From a checkpoint of a small transformer trained on Wikipedia.
Size: 13 layers, 2 heads of 128, MLP 704 SwiGLU, vocabulary 2048, 11.5M parameters.
Each number is 500 + 40 x the weight over its row's rms, rounded and kept within 0 to 999. Layers, rows and columns count from 0. Numbers have three digits each. The size before them is the row's rms in percent of the matrix's.

# layer 9 attention query, 256x256, rms 0.0801, rows 11-117, columns 128-191
085:421455475483477476479479554444490553520517477486505591484565538541507583512451479489492497473489475478499578457408505491518474544452502497561539480471492522493522486464448546506430572508491530
084:502513481499544490511488552433424505515445494504470506532511458505522493486515547549440461548517545419544477561593554497489501590455495579495441487506556492506540485455425473490464477546510485
080:516460488484498441567456503455511533506499513505603450478480432510552456589430502510509561533475508496551454457461492506463542517504462501494535484559566560477497573512537485449467424472552437
075:461475450522542614534579477483467503528473459541463515457553454506523466500508450464514523528529455546547474507423466570491475480440500487575462519534427459517462504511488492513468550515472525
083:510493539468524495423545538506576519546437489441490473450468455481528466511454478531569478505477534541434497473454447520552494392516472529508613535529519488425520516535517532416538463442450436
086:565487463487509533545526430594529513473574458471523518443449481472466451577516521472553501507492571473539494476527493526489576480507498446530524502507406530515459552464441523473534420587521504
095:525477550387509483486487502510479528526492488543463524514471500501476499546468496533586422535554410491595422495466502552523409405441460569470457478565553525501556493456435455533480570548461510
082:510510484544490488534526525563434513513432537452558489460539480581432563485440404568531493495466573528554531495455589441488573502483480432567568500516508496482463460450451496490523528513504502
085:482560482483463434507498551484524466521482521447558499449539488469550540515520567501513493512493462456459508454492567484480591522581418492517581589481497451504533539550495522458448546498524450
084:491485533544457594484529553521521445459443518483565478522458528513435528555542458524549421571565510553482455542501518461575443535424543479454474547564489530498530515543535482478442502533458537
090:480519486452471490493516586453486439528505544497462547461470506405501481526508477502522526515470442513516484474521446527501523462429418444482567514451525409570555525558433465521511521505500526
087:506474496436518499536543517485465535556473499498494501483503483448512450485461471512513520483559518433557454501480539491487521440460448423490530448454457435520497574504536538518592521511465465
086:532480495466508459470487537565486454557567508491452447438478568482528534579500479512597391531534499471477530424550512459475472485464524527490434494480448523510492519502516472559487508527498571
082:466522485533459491500540475479487488504469494564469526501567485447508445491424483443520494485469474546516454521473457517469557468486467551579522468508501454521482572537456515529492620468504579
097:431468425626537521541521523523475490514475485530558469494549441484546433468446546543511521501488480475467522502494484540402486455439486522574482464522529498563518433463501480454488488480557556
087:452547554545488522465519443478516527537521502603512473474535547496547525476463449474533575530542456511458505444437555465461514474464467534517560494524442541502500473496483508534453495545553532
095:513573500510496462450517545476545526479465469523508431477517475547485507458466587509429470487486591521505438410455547522519529541506525472444531524490524473529501522499538459512542526547489561
088:577457486576482438482503512517463494531501446463492489487530563612456489528488517507505557453522485447561505482523472438517514551476484483501589501585521551551521518503519498514490469486500415
091:508489496563496518473517550501486544505552456481412550470541497551409470465466475524545468539538529508518421551509407487478482514528432574433551547483517528482471510536478504479509512438570447
093:579518514445486482436443461489493427462505596467448545491501433529467501461470552492537466506564540466459509506412428481492467501466452515534535502501554515456558509549480510462507446558530447
089:591523458478521502504485491379507547510511523532491619524524524506511549438449498502497491519526514423429517560478490472586467475585546496469444463502494555559538572562482459551535479520500590
093:500469507484449489514495535453560496524479538525498487454481441497431543465466487546463566458451526481490466475462534561542522491535475491491516506513487567499545502488447564497426446517495421
089:432538504506530538523530537497508557438474474538531508497504512487480492525541467472575547524486477493449538479527482541419487458489503485465455510517463506502463505453469494517522490541421499
085:479524581441535455536511506487517552487470491525519488521565510492462506532481507547464528502497497420567467614453508503488499471482444451539500505513472486525489553451527432557505495572506548
100:495415498519507524458435521517507490552544490500523578554500520542521477539475427470540469535479485571464530442511458512485585521523482474498542466562470419455580504457481476461555562470601487
084:467527496536520492569489485502518492500479515515479437492485529491483465454515526507407492562526607539469534522447485568509487438501484523499465511387525488516500435486428432472537462474476500
094:572545500514533506560581457485466443433545492503519558485521494539486463516539447476498499512472469451549456567474494481521459496516439510498490499467514500461480491513454555475554501476475628
091:534543534502419461521530416559371485478529477478458448620482487521467542563446535541512451469439510486499536515445436508536460465566537483459451498442500495550429552550473484503514485498449417
088:543525509481491426461528503457499513519472456452452477483475480543494519445524499467549481488554527461478559524476474454503536518471537486462476536489457460526513489515493523548492491487534498
084:473458533448526467429482563484500446485470515556480544407546469543534443489572562472472503549484477464496458473477527597517504540446492479592494481569502479484415544438523500443570481493500495
086:494518435496520501493475415544493522416464425531512521589447500526526515495531413558522518485470500443502469575565471537465408485529501538468490502497447492544521473489476488579450574514552495
093:446495550465478487554455451452527473431522482421519407484564496498451513494430546456499548518461550526462529485545516465521504476535515492447510524549532578532522465501533493500532409430501507
082:530533510543572522477476537439509504499493493503440566500455510506539496483506548459426439534464531474483460574468482486473511497547527552483475533502551585570509498500495487525520559483504493
084:448464468485484551528533560525536490440467469550484508521493425463416432496557487513432429485502487460535510502501456556460443483475464489487485450464519498467528566460526579512483529443471558
090:429414495572480503485493482514445513483509476561493528455530452504503509535473456513443578516547517438515465473499475478517459416493477475459493487452544456498512561432555490486471528479526497
093:504537462574525476478438477481433557493460570531496516517529485482510474458493519542469611496543479504520404538566482543425568493514481495475482468448525551517448533492468469450470531481515511
089:477474473431506457521511497567577496542473526477509532436445514377515536557457482593517486485479515479452530591523503503496554548470452524482543431462534494436490436510533491546490470480568512
091:568509580465475475508535482501475476522536461496539533500448542497424475559487529539519434545522491530443500425486488528492410421578547505602453541485510489539441522465519461442521495555512407
087:453490421511476479440519512500516515499482535497522504482418488465496457445465508469438406521519531564555560483486508515409466472523491465506534483472536459554453574522500512550545518559469523
084:542487500456506543597520542540464534483434510467595478481486503475515510463453436459511536544537540560510446561458486473486485442505452494457440460574525521497465464533491474488455467562474544
091:484472488579525555546509503405417434510495484518548495480485479542570594463495460445519551505446522496524449467499444558517554484506436489458445486464497525511473444511562457537466536572469537
097:500544512489501469438443509471521473483588522506488486501482485516488540536490473489537460411523412556385528505521460453554515486550540563460457526471478546490542441550536516466497492525507557
083:504483441457467612523452487536435479455515422494489488553482445483543504439530550494441492470531584521500555423579503508483455541487542529509511583501511566480514496495496514458519553480470557
083:503555504491470500497508550517475506490539486468515404517529426483503479592450543588542476534470523488475482439463473497511505484515478583483503504565614569512505520470522483510490437524548407
089:474498571495426463447491519507462425473504555407549547504538525497494458587567437485493503530516528496437504491502510449437542456429575516449539524526473561497537425508538449498437460549532472
082:500459497543459495492549491503473541507556479499493614521445506501535451522501576495601498515545506536501522577498501543524560449454487488495493534523454517487462519460522463526483477495543520
087:516532512534445581572545458469515495535472530457491494499539551499517543431438462542541515502461531454525542502541464501531489427512526471475469474524548554517521473523493541418518473540496459
092:514518518478480460509544486500486486441477510493517449529486532501433455554580481523440484509541456536455504501512517573540510476493464567484491432445544470500483526570496476507477501475512411
083:525506506512491480545513462501583521530555515522516434561422445580560519480433494551460523524481533446465537476488453544582527483483443505439491458488481518529591495524531504482433530482407432
091:573463494585500503504489477478510491485510525521524471469508515537488502432495488473452458586443611583507510467522507578461534499542611486526513530500462554512543517577526421412538484522555453
090:491497484480399513435528471491526504490483527536521534483473540519555535495519493480593482513496584489487475476464481536533507515563431505458473514503480508505431510490544508588521565410466466
091:534485464461505496500458475443528535493516497459493551542498469532544552544540510537474472469520507547560496446441542514431477578500531435493551509486448498448402560477503433386508441453448548
092:517481485404493468481526494523489505473444439521466530483514448495552492493537524478528485450477487510525477421498468529420544505488550537532398523486496519470499550473457501534460488506553503
088:459534515422511544497546484491561535498516502523483541473519441439523597441454490494472420472510529493522450520531457453450462475529562527447541495490491488477470476499501548401503512482439581
085:509563497547501516521499526457543536552464405493439505532492517448460500515467475559461495526509494532417521486535501462520448503447532519498530501522472541531536465505561527481497498522491514
094:471478455445513499535533466418468514518466453497541452495491505471381573531539508522544512498435497508521506440488490455466554508454510487460494535545525508486482492537482509473532456495508450
090:485478490507527523523541460460472521483540540488540465477475467454508582517515463503491513558426478440518502495592530512473508515526496506481448498533493562490486536576514493467502429469490439
089:486587509477500545502429435492516469499446442485538483460502481562496443541550480507499477428535541496520496467503522536588414463456500519540527545497477487463544578558376561492466518503485505
089:525508499577453498477525518468514535536480492519505542541497507568475478529509514435507449491478482518474476477437534506529526509510536476472516499630491476512565511532508525544523562550540467
088:516490515505483453497527495561399496488490513464505500466483540512454495493513545492499584426512476469521487508451501498511470511517603558534468548401493440525427561463564474497500453445455494
087:591496557423503548488497476496482538486495470518428517452526570495523495486510448527454480531474532497498529505502505464460464438478535463561529411451506425518472522476507470504498475466455512
090:500519495548485450509524495515518448462491449565491514524457567490495448481583488520497466441520436506500581475538570518438449458465517453578540568443451485523501483518485469529470452437521508
091:574516478478433511543470539507496546455527512474441448496484520523546460526531467485530578513440494479506453495485524497528514488488453426551562495473499555500545480436459527513431498477485545
093:532548517550509481491527476455490516454459536478579484534560532469469464483521551412481446528492506443551493477478528460481417493497494551507519512545527539550472452493522485534454508545422468
088:498523528533552486513392443500523515496458516527528492533477508502500573485484525528475427565536515501512454508451527495481543513508511463462473497515549366424584538486499460549523452525580512
089:493452507521461546565464523545487516466499487534554490466407486470476528519495575500450477517510456455489494568498525498446473548542578479477564503501537467437494451499492501481485478509602478
088:604461498446549570510461484606548441548489467520463485479549498507509566407458434469516514575512475549556531527538468483518447523509476496465520489524462516506514531513476472445459424440569491
088:539520540485443444487471480444486518487501545561490513542512497488501472596546507441482511467497547456463473539561535488522485476516477495445505555547489496538480479522422463466439451531501538
090:527461509493431471525461465587527521513547511528474497467523484447550504519510479454551445491477536431480498550469491490456461453524498427429480423536536492477536488533457532479517519468478576
085:482502520562554475536492514574550459498452498513473451486534513485389479567584483485389487507502447538418492445504439507552481550494491484499557475499555522567496508500512545543455491424530477
089:526509484537516549438543502514454436486430532498527468509520481582546554478466456450508472523547456479495541514573470541463515549545524497496465504498487539503581490565487482493557501487566466
092:554503495515555503465472522504446443490496482509552521538513470521494457536544521487532486520495497483499474428471504470477550535493512466484538503484521498527464482512509541451467443495466527
087:454457444492461472492517462487509489527455560477542511442465467540429517472514488592469531488386527461541606441499467454435528485530466495505456575447509537493458537499464488510487489583490542
087:560481504543555510507555525505507566518473538489584511540453444525527469538534494497519597464468534506526544559580451483541488490535470447511524450417522524467444466506514518487568432478484492
089:541516529608511500502476466500528503411525538519507586515548466531538534495412549497509487502544457449525471482541479456512534540539481501531462515426439508542508469531431478528514523487534585
087:447413467510480450472517597511501542453549568473517448519439536449494511540500481486484461550539435446456512479488488505478548582454497474452492508442583485505560499534583514461455499501550499
087:468477455547500464491536466468468425478530461580431508574472434452509539426440502430501526486523562536470530519416455484515533541497568539449484472530485526490511547456527450461525528460474521
087:528524522461469494530554539511565529612464546466501502563460517436499470504582472391505495485573402517518514489532491567489523461489501550546519566478504516481549483481536421527461421509516540
094:525432516527515596488476495591497495560488544426559537536440560492467526469491514439471420494529528523537459551413474548521490477495502459578505486502460500528504524546474456454509412527562519
083:481548609513412508424497500461538524515514494449480467522494496522516519530537503495564517486412458558482527542508457411497470468504523544452598444509526595434502544514453525469506470525600441
090:466552524468452534553554537511483522511494481421509450545480458405482475455537513541457432458513508534532520478501496432517456536409538528480412562480470494455568420531509507454443495553547500
086:526515519511525534441527497511472472477524475458553521525534497535550516554446414543537492465423443458506500518549478520539485484484572455544548534509514506475486530472482479539503525466499460
084:532518439500487529467447466476444454527487521494436430494507524455509501503489466483606506548426423491432472469479429433422513468492474501469599506538487460430460496553536511566532536447500493
089:464484459462512482526547522499518464436402548454513490504535550479464483508602490463451601522467483529510474445558476559514520516501497464492452519548502522485468484432486459487511463431564482
084:579514445487465486421487520496404500496600527447508509479427423530479502492467446475490444522446514486523474499490484514508512507481485513508482523556507557480456474529502534576497471494503476
087:492532547420511470533482433458526517520518493476484507487604550488482457451516445471481511469554495504528505452471530514504519531506557508517483525521502525456432474470590483485557453458532513
095:555508500449521487441482496518468478499489574453486479491553584555531588487505576577477493529509512564550542517508473487571524504490532518501555527460519554501547490501490530587428542478425537
087:470467510497517527505559448410552429595426527533510448548495465491481504524558520520483538484478466568450453483491517543521438496521525538480524519462522530478453510479460494457517499599512534
083:541444454526553475444491520516471479424479417585578560539520541498522502495508457505534506503479446453514502428526453507453458565526509518496532513484570504474551483510485477535444545475508574
085:480516490450512530521463520576551488462594527508487484410532514467431583443441499547451468453430511466514471476488527616465416502581470489454530553501448564498464521461437497493520420521493529
096:481503549492468394540512494465454466448443455514568509476446525465529519484469511427570480483536510538503532492476540504481487533546465512492493499487481495474475507509544419388467479569474483
093:524498490500458493539483488485441497537499470515536559514523490517530455403492477530521497536532539491497407503563499434501468485472489516502459438476589438495474465391499528453533535601453501
086:501441554412491514484530532479472490522477523515531535497540486484494475499543511509486535493551525491441533479518508486486514463545550521559487488466506510469533526438530541494483531513488516
084:503447519505501525519489477570446507532570467476534519460480482431472532476524403571524528532447465463489571488503502536487394446473453439421468551495492476466472594527528538492517519464494452
091:510520486404517544522498557502535550448443517549446499486524628502495467597503484531532421567484387496513515515482555544480517483453527476502511455466557553515437478546522498447423506480520591
091:489517556512449488433534520596522519522519493502469492529479475540531498532498588479488553488485481512533512541474438547510522537495527475477506538477442469508473465471577497548568547428573574
090:440513479488497424421531501509433508449520517435505466445492545436552426553426550572505514475504512487513513577500502473585549397515487435516503500525556508525436506489520495505540475418506506
086:517484515455516512553411466521461439452582518528482452492486473541575524512504499485482511493580522495549474531517454511470482555498472482466425526556433503488505508547430462429473544477474533
090:497552510427482512459565522460490552461502586465495461472520503493603518527440481504411497515549509489496449518462506508506542508445506425522466501535468535522534500507499487422520541485588485
081:439499515514564481480469442528551461495527511535475519511569458582482515496505574557485546489476547444462515464500508532509482555476590487526425497423568498459526515507522516524560541546520518
088:466477459489494518482491567483560490525506494431528518458508506408496459413539538553460574482466465515519503508543385496412477525509444545504472526434464481491539490571475496509568544496450464
095:514522478476550531475590501521509479516521555432489522535510605469501448517499489561562514407501553520541475485412499495488463492487569483469594480521446492522457459459462484477463474545525458
094:494518468479487521425523466548472464489535468518466554567474471477517469521499499485462511369513519495528429537492528467534467442445468547534528564431495481525516406481495500503527502570574490
084:538478491466490443449511502517473489495479499482495476456561449431531529485394517530483514499465529514436492512515510556499546456482488519506549454473512482473493510480500492533404551484464438
086:472483409486572525548505493449474494577460417537456491580476488559502500532500482467468483434456488461516563509462451571493488483481510462468504503504503568478532547538510462509457556483578492
085:521536494525443388517520413503556514549494561508472445527481567499524517476478521498491510495473482512505555499491535470537498529486524496447498516496440463565471541515482452463526486473424548
091:479516531456450508592419504437527586501510438530469519533496564502507466450543478497512472441507450442494496538461501570473521508523549568494556530447502463521537453609429486454533476475491490
# layer 9 attention key, 256x256, rms 0.0825, rows 11-117, columns 128-191
092:480487514522526449471459467500481477443412571502407509551505539459503544438525501463482423463445521468499519557440509560457558505422489548584540515473557550488473504447412540498495536499509511
092:473548465455529529584569522509490532463503481547509542530544474501510465476524500429511522480487486464504435520475511551520497524430539474507502488538464440590521489404540516535447534541512536
080:493574492464469404501441556514489480524519454463474487556465542524521530525515508502546442516473473444481512543578503522477479495588469487431492529453474527441495396476523563513473416519553436
081:499524493454554531525535436499495512512488551519528473515533466526473504437470440508394558487514426500577488516473519522463514440495432501556463410528478435505502556513521501503534587572468478
089:476461526449512436566488416462562441466510531497521422534499520513500554467479492557457454546455553546549544412569507517502504564522478491464521494532471545428452514494468505540532441420499504
094:518433467522497572568519502537445474494500537480514471459571496550509402471465470478449519488525428460506438503472581500541513586489458469495464433563510506536492547503526546574497500440473456
081:509503510475467564515580487540451489491443495512493551548469510553507491531533523470527487537565545518541480513458456456493580507432459481572465505486436476432414496407477488545560497514447534
081:470515559551487496500481515460533489517449525467457504563513509471457561459462506519522488494437521517478539421447439506477531540532519435527474543489458548524494490479491525545483527516445527
095:446565482472530468454472464487508483507492516495527453556424548476544525548504534545449434529432564518429542427478476477516484498521477494508487523494528568475441444480507541479568442515520521
089:514451492565535558489557561495479528548477449484475505532524478475465453454508521508501554370526459522509445524514534498460496498506525507520475466471435455452534519529505452529508562509466535
093:443473513519481515529484556524509495461472440472474501517497512518542577483505570528465459447541470568495527484486525416512499482522491525477548484527491506451456365508515404526476480531464560
092:478523534584498435540478447468524514535487530481489572476548531519489539484499449481477501494570484501512428596526480457561516538487476535525501476518434464530423561468395487471477589570566477
097:474527495575457520529421532482484558458415493431495468513447482489542421565509571549577494506484520519499556469518546497498551454532451507477521504459537538450412453457510520506481445496473482
120:532487513472511581560558482536492491496494501541494532518570546511440520522519491478471522476613475453505398522485444522432472517474469522536457426512473439524529471508470496489495507480510490
080:482529482446559516503465505563534482592541545530489488547503515538522519469519520509565516530460565430502526482470509482531449517485535475449526538546479532571516509512544534475549494432596490
085:525493482494519487484464458593508513531453496481537495500515475502484423560460549514529496502418447517508542572480542451496491533511503439489447559515568486525499599443599531449495491568469469
094:478576546511522485498433493490473464500548429476519493512450466516535573526512470483472459527474534539523546493538468537493500525504554527540485536507494573481478459535505518414541407469514423
087:467546476443532519498458568522411580462507520506547497454550505459546527442453478526456522531563525496558553533473470512465444459483588503520453468524501485482514467531504444523471563497570508
087:556526499509504540504504491478463510494547438552569469447502454437570531516520481617447509469553453514542554481563533527502500463556532563529491485480469563489502490495525497464461463539491565
093:540472473505486569582485443504539506504357480547541513473555464476528414549469473483450526508509523563558483577517455523506516412476531555549493483540422460483461572478510538498508566503509573
084:533479484435492580456468548503442500462479505492462449469534522486505418511509507455404522490518542513487459490548523433508516526470475471552515549560494495468450473521511496445445521504482565
087:513518501457455435434511430531525448482472494467502468516528455527512527529441438518536487512478505519566472515492535512488521548469483478517471483519442453507475498472480582553504488536519512
086:537512482529509491520527511487472518518519521482535525570502497511574483485464567481478509466554473461560452551524475494466484488492474518481467469466470487442515480491507527520435591480608481
082:506565511488542503432572442527588513581520539510474455442497469562502567482515521549464547485476524494503528425517517540489570521507506487533451481503544457514430489451511506510476545493474462
089:464524480526500460434511485491476523508546528479545486586513486527455518542586520609493449482570520486448476504467489494481497490522511549491500518443566572478511486445495486480507451521494507
077:517541514444562489503558505545441488498530521489421474483507445469516472470519496434580412512541481454540455536556560502516464496463516491466555489556541602487536426468439496459492518501469458
088:448467569589571484492453531477495461431550518421411505433568563466515466516521506554581558493506426486488527520509504521568466491418500554523489472477483535589458464510509426455465504532547464
087:505511534501489551490573534497466493483514508522517455547512516486529431476514446565494550586561528513485461591442494516475519556497479474524510506551417429518574493494445501581526609490575553
087:535482531535487522571440500596520575510442479550511527526489398497516502493498503553457533487480506549459468503499520490545523483513496475520489425524503465451508526467490522495527490500531516
082:512437456482515480466442458468539449502518510460493478515414479444498456542529498526510504523460528453520501577490460495526471494474526451527578542483510524406502502443479504472523498467499492
085:522437537512521485514497576456467502504528477490487519479520516554520474471462506477469438541487472494540464463512603429502507488556449438569511488480582438477480509455538528521479495483506526
098:534465494532524503522550523529493514519480515489460554546550521491501505483494470491468557462592476514515481514439537535487514549478469600538503494558487445514493567448518496448535549489521463
079:420489465518540496495591575447495525508491452524534448445494464523484505518485555584492491525578459499460532537573545514535444599471493526478561498466496503464523462532483525575430408521447491
078:579511493531497510566506450493482481436536503510553457525553484494467510433474503528513597503550575492476444482579464454551554509477490494525476491484434487540537491449518557483506528509567461
085:516579517487461439517527460495473500434475542575536499521513501488558476488509569461581527549454556467457488495516547477497485525515507482526484515483458502587505470500470492502388588594507500
091:479538508556510447475518486461549420467530489439499432461494533506538454544469462458518445507432504490456543538523507450502404477560555488497496535509471479511492486492414453480554476488499541
083:602559442488476505390434484526468464535487472446490478418615463516512509508495560526467461614551424547509497484531537502559495507507473516474541507555506487505459519508457593518459466500489477
092:507418432470480590500574509523457466530500540517493534446488488480563451415484470466503544548532476498476490548482461494553501443525496491511466406561504500529570486525487515498448499488474481
079:537504448538460499582472501465458548532542556570538455552526479560509429459459473506530528458521538506515447521492418580502488486526488438476539498517533540517557538506436487500581534486527536
090:454532498456550447507421476457525505562547477454462434478514529534532593497409468527519469466423529551495555470446554449508552526467526495418499524477460514521531490500542504536477541503489459
084:480528542456471486506537514534488462503501571409508545509515464448528565491496468474484509512457509390497518490459519511489470518514475501461533559551493478509506493523488532571493437485478488
094:514414482540477499545524538452426553478436475486506525451509440484520488541552527474480592437559517440571460528479521459485519564443456516508529448539468503519468524485548480535485457518503486
081:528496470488509518505501535469503543481535507498461464484489587491456511469458543517482501466448460514483443554588493455503479558516511553466570548528498507494487519656485448553518458492538495
080:455562517524527443531486427537479511458515527467448510546570481533528552456510485537440492488521524410480562602474494512470475477532514470506530495520525532464406493468519483436461543569537514
086:524469499496468509513510504528469519489562461513500478499537524454516450518605503462465516512541479519460492553423574535611477428496465485537495564537503510480499532500499463434523629542432481
076:493511524415500525528514526458511564481449492513476515533470506566519522497511558482525521509507475471503498462468504564423408525494403505483502432536501548445479450488471529545435527517508441
079:499442567550530460472554505540535487478561483428466518561533489506469422460518455539528446479485463540512487508523517489416481558471582408490553499563556535493446536523509501587508532543500515
081:576573466537557507508503536446406504498470490513499509590538565458505445492546443534476476495522476466516437543507444475476490456506572534574501513554467564427455399476475503501530495505507504
084:500434504472522502475450473515459538452406552476410626554521532503509498491501396595500457480572505590590497557503497473418468508551529456531483524564514541472432496451552494599568473486554540
084:523464481476490543559534554499492430448554579539483552502440407468602469530490533522560502481497467505422496464489589517553480427518449512521578467521564538466485540480468498464484524518527539
087:498532438487478520458513509437516504461546533537503540472544450458503477518507539508476509462543531491523445608457444472406491430533502496514437457465463491542541466600526481456515488556559503
085:603508425547498519479485525540458529501506547494531517451505474476508468468483458480518545509473446416531474518493448468504517548456492523496520472530511438461565495574450476511475482498464460
085:476515534454493557494510498454518499536532444492533500433439469490516488539502502558497530475495557441516477487497440483472539486547434512491532489447553434548440448529579517508550495433430537
087:557520431482532470479479460447553463514503492492549483528479563531473494525560492522501485547516533499533494476498495447500445519511474464460551486463523415484523466475548477519577608482548513
093:536446501513527519483518574549443474499437582496485510531549511486522501553515531494472553499544402498523530428579488565495485456506529472497429477564533425535526553508528488524512552513493493
083:455539518469502533531487449549506544501467436491477537558516445532518450459455491536555524512430488503471553533407529447588539574470465548495558474572554436500437500513537529513533543504498495
081:455494467504454447484531579522520481449545539538496523553525509536466414502491490505525513486621470580521491521397519523455518466555479447453547487538486523453475554495460562526523494493580426
082:514501494484435491434525557447552547543500510412542536441536502385524539515442494472485479479496527479522477495539421524508471555477569448506523498526508517463512497464579471564480451578553524
087:492450560492558582520558564500514496469490536498494552551534496492512501494574488550434554599599432531519453559422520485489491486524473442515478464493508590520525479499493466498468530484454482
085:543572545511518467418555472474529483528503531415486532531434449455514534564484520458525517472431550562479582499544504567500507585553526542471521552526484489432506506510413499493455550460441451
087:463533494445498468496442498473538485463539578478465483506527559499494452508451477476497483509410509485521492514544584558463486579540552508493397531453528466569434470488546505459503448452574525
088:483486466517546408484498505531446500526469414530473498458403509548507492507478532504455528585498521528482459481531526483518544479504464564502358552566519507493584502453499588575463475473484450
087:503487479533495502495505584579491464531545511584448510543577439543490519439453436452454441490515506499482486519543590450503453525509560519510490481477538456457511464514564459452490477453480505
088:548539572489541498511514534579539534535547542477521418440469455499520546545538481487577515503514462541406557463561508546573485545511516475447488576518483488499454519512533516461448535457488514
091:506534483492480501499596538473469499520422476512509547498490437489526521477446474462494536526536516501541466559441517523508517507458534418521466498485494572532460538507499512527532465494485516
079:558489464456471502460453560520530463505528522510424500477516485450583501488513512492518489467556451555507545472539517534548501507534550509537487517521450623520581528410467559464562480480468501
085:528410504467478467463463484503501539579501497520513494459455445483467487531525457540490404419441475460521496566523533508532514420446531498502476550498566502491443505501491533478624556496516509
084:469594528496463543503496515534480508394490459419481520458521466478570540510561443509486532543539548540480510466486508467588515557487581499516488511514462528418514457452524504475498516425519537
086:456486502445450415520505428499462516482495508559497501520480427556454485527461520548500535594494524591526515436514550450532523493541492555390420540484518525551450496503542505541523548432540528
081:471540491404462452478498466499471460415482427461531532515463513471373492476482458525518461504519528545512530493556524481521535479498564539467538556448510553500486497499535575381496514522536524
094:502474473516491423448417507520487526510526478498525477534482491513452485476565506480550577521420603503499535473453506487515547451520518543466574568418535536522504485462476524461485477495460447
082:499559508505494509547520508528527509486489533512527529434557472500498528480483481443472525426550557528509504485548485454463480540513475526560561509487455527500502585475550494405597505535434551
089:553519466521507557468519530522474515561495517519514400540531428463456483433479450459554512487581459486442459437444542516497489451521484519555451412541460519497520477504516459555527495542503480
082:472492519555520461468541526500483494545499485532439523484597455542525472494505444387403480501541478475456470463507450474470501577509482487558484503532476493531579466502523458462510488530459472
085:460499562416504455552486503483462502581431464490443487450435482489476467599459508466474505481468442454485519503424537531513420447489436460472531526467522509502572493512517469477461468480506468
086:576533482423547535539548511563502505474446489520523479523589465503466558418489511427492553431536544569540486599468527447510533495529492474488497439530469439510474485526483486505577500522494514
083:568504511504512582474548551539486410482481483514513477454555490559468545489523501510512576506470538447468453502477621542426497509489410469521513464472462509521493526553449519528490436479556524
085:477460498527490494518449513494526474452475458574446461445558446568499524502510517559529583508553502480491460513550481531493492531439468454455456462508488551461472513529525503511540428542512451
090:441456585474485467523477531508553497475451572505523509482451577529548548536473492479481410485431442427512524515537496504510563486506504488486578480512563519477516464532475558577498510471457505
078:433482533551531450532444521546463539473396493500536505495497542525564447485561420504434471513514483533499539517471488588462482601519452452497503541531463459515486497501469482505476519400521511
080:570523500551516515472499481510591526460504475524540503486482493568502468491536469520502499505496437541520538499501517579529580531506520494464583522479476469531541467444496487484555528455412439
080:468443493500549562566498521521552487462495580485489499432502534496448490483500490498559517548542514519536474530454534423452476445523464512504473422521477453528557443451585468444481464490528474
086:510459474529488500529586471529436527508470532582544533544611514438544495548512474489508521537575483458550466533493481490489522582480541573502434495528540539527472586476505456477461502510447530
085:491520490529539481489433560497461466471579517528569500543588505530437511447504522482491576430512502534390453555475534546529496479522568517493532535520539472445512503443402491489445459503542551
077:498495521550496510529571486468531542489498545458499461523424422443476487522527469538453462541512466489453552418401475501465481523455536485487498556397490489447487501468441542509487602475524464
085:532464528469529609530446447565498491452455477469487557455512459487473470550465518461532598515521510537532457498468513514509490509474496474485466439509471481541478554484502573489459567486466510
088:530501509511507548477509517504483516511490446553571494503504526479531486523410482451497495542496470499507502507494488485524539561510444486511477488524498531499479496449492472442461468504466438
084:510471490596507434353506492472491552491515544409537495456474558508458483516555586461468426534535491531479470489581473458467519478451499420543512488550514504538457524501515475511575480455507554
085:552558511481475460527464573508480461482560542500515518503459498513536597519529530518561495486475502516468544474478570450471499493482486462444415646453494561488496492485519519511526484468501490
082:420449467451470539495594508479449537489501505512509471487407454510520468491506559470503558515525458521494492509428510486428556477438514483540508464546506488550439461539570462502508460503548570
088:467529455480519514519472561495509534432479524511509492523484473479494469464562525501451532466474507454470468498468479528515476535530587542441471505484508457488533465530492480551508458486435628
096:457512544532518510483485515448492525478596517440527510517495522509564517557548569403458466541455504530455511507524512451465533492529491474452553552506564529494480496436524458499465492473546454
082:529526492505450493464485468511527466566551511511519427478551519499538551527525507406500460492481519424506462453586498562564482452528467467533500447526496449580544555499480448404529438485432517
088:533505581474551565486498487472482500486434545504500516538556499474484487499551556471539505534563504568598485496523460508488583489468475544551494425426508491475498517479455547458508542556500495
089:494523455550546402504447537459480514497499511471477442517503484516489449507514481460633499508537476473538539429451525496500470476512514510455457561513492485437508486473497517471528498446429471
084:583441560538479541537504529438551496490467527572476474498508487528448478534524458533524506536519502538490475497434466456451480507517417446472504489525400511517497598524458431416438547574477446
083:547512488520461485467577444490475552535567486587435563471487541529458470471508499475464557518508527463483438478448523556467447508521472557558481534483510487455495479467519482507528512492484519
086:540553438487497432519510483522494512491494502496461484525529468488457498426538529481530477515424568454515490509403512449439554555521490472483495554438529483557491462508524532497465486516527429
083:455456452554485556518604464599524466547541456575526458490489469520472456493551459495552553499523523523521548508460537502457518482512489517476512521526514410527489427532524497525372476453481497
081:487507499422447481543491440447466574481534474505504512596551467492517506463496537431537521515494555599504532524573497438499433500509559493485536470477462497487507429523480405462483435495538435
082:499544532515531495417446460516542522449555540483490488467473411493523501527454552440538476524441534554446546439407552596572554462537451481502483532493495507497437497479513502524515447545538514
089:445480529561578470504470512567523506457438490465496489478454526541459526540521472519515508574444465478497468455533587473519542479470516444542493505495517516480531467527500435518512442529485514
084:499471561606495549492513526529476556457508490487547487457561468552478528549471499498526488537513585503618569417474591543450450570471499523549505483470499477492474517533456551452480509503520540
087:530453504440486457498438498509513510467503473573483549560499533533521539563485500508525449518461480509580531519533521531491467479532489539561463533461483518501476526481488534513515450473513504
078:522504481511518529463498487496488411529490505528458457493513510491501529447486492522484493521496435482504480525538511519462514508498409529531464539428560447492506511477484535507537430542471451
082:489490482443523521445495515503393441459562520545522541480477476441532440518563440485440620396523558517523407452514493487460513462510508491506489484494550443470483523556501509527507514465539467
085:534489421542551497471526518526507449470515453466429525409556533456494487504542510536518562511520472552522545474473550502464523551444536505447480513506512505448466441569532458523460508546481445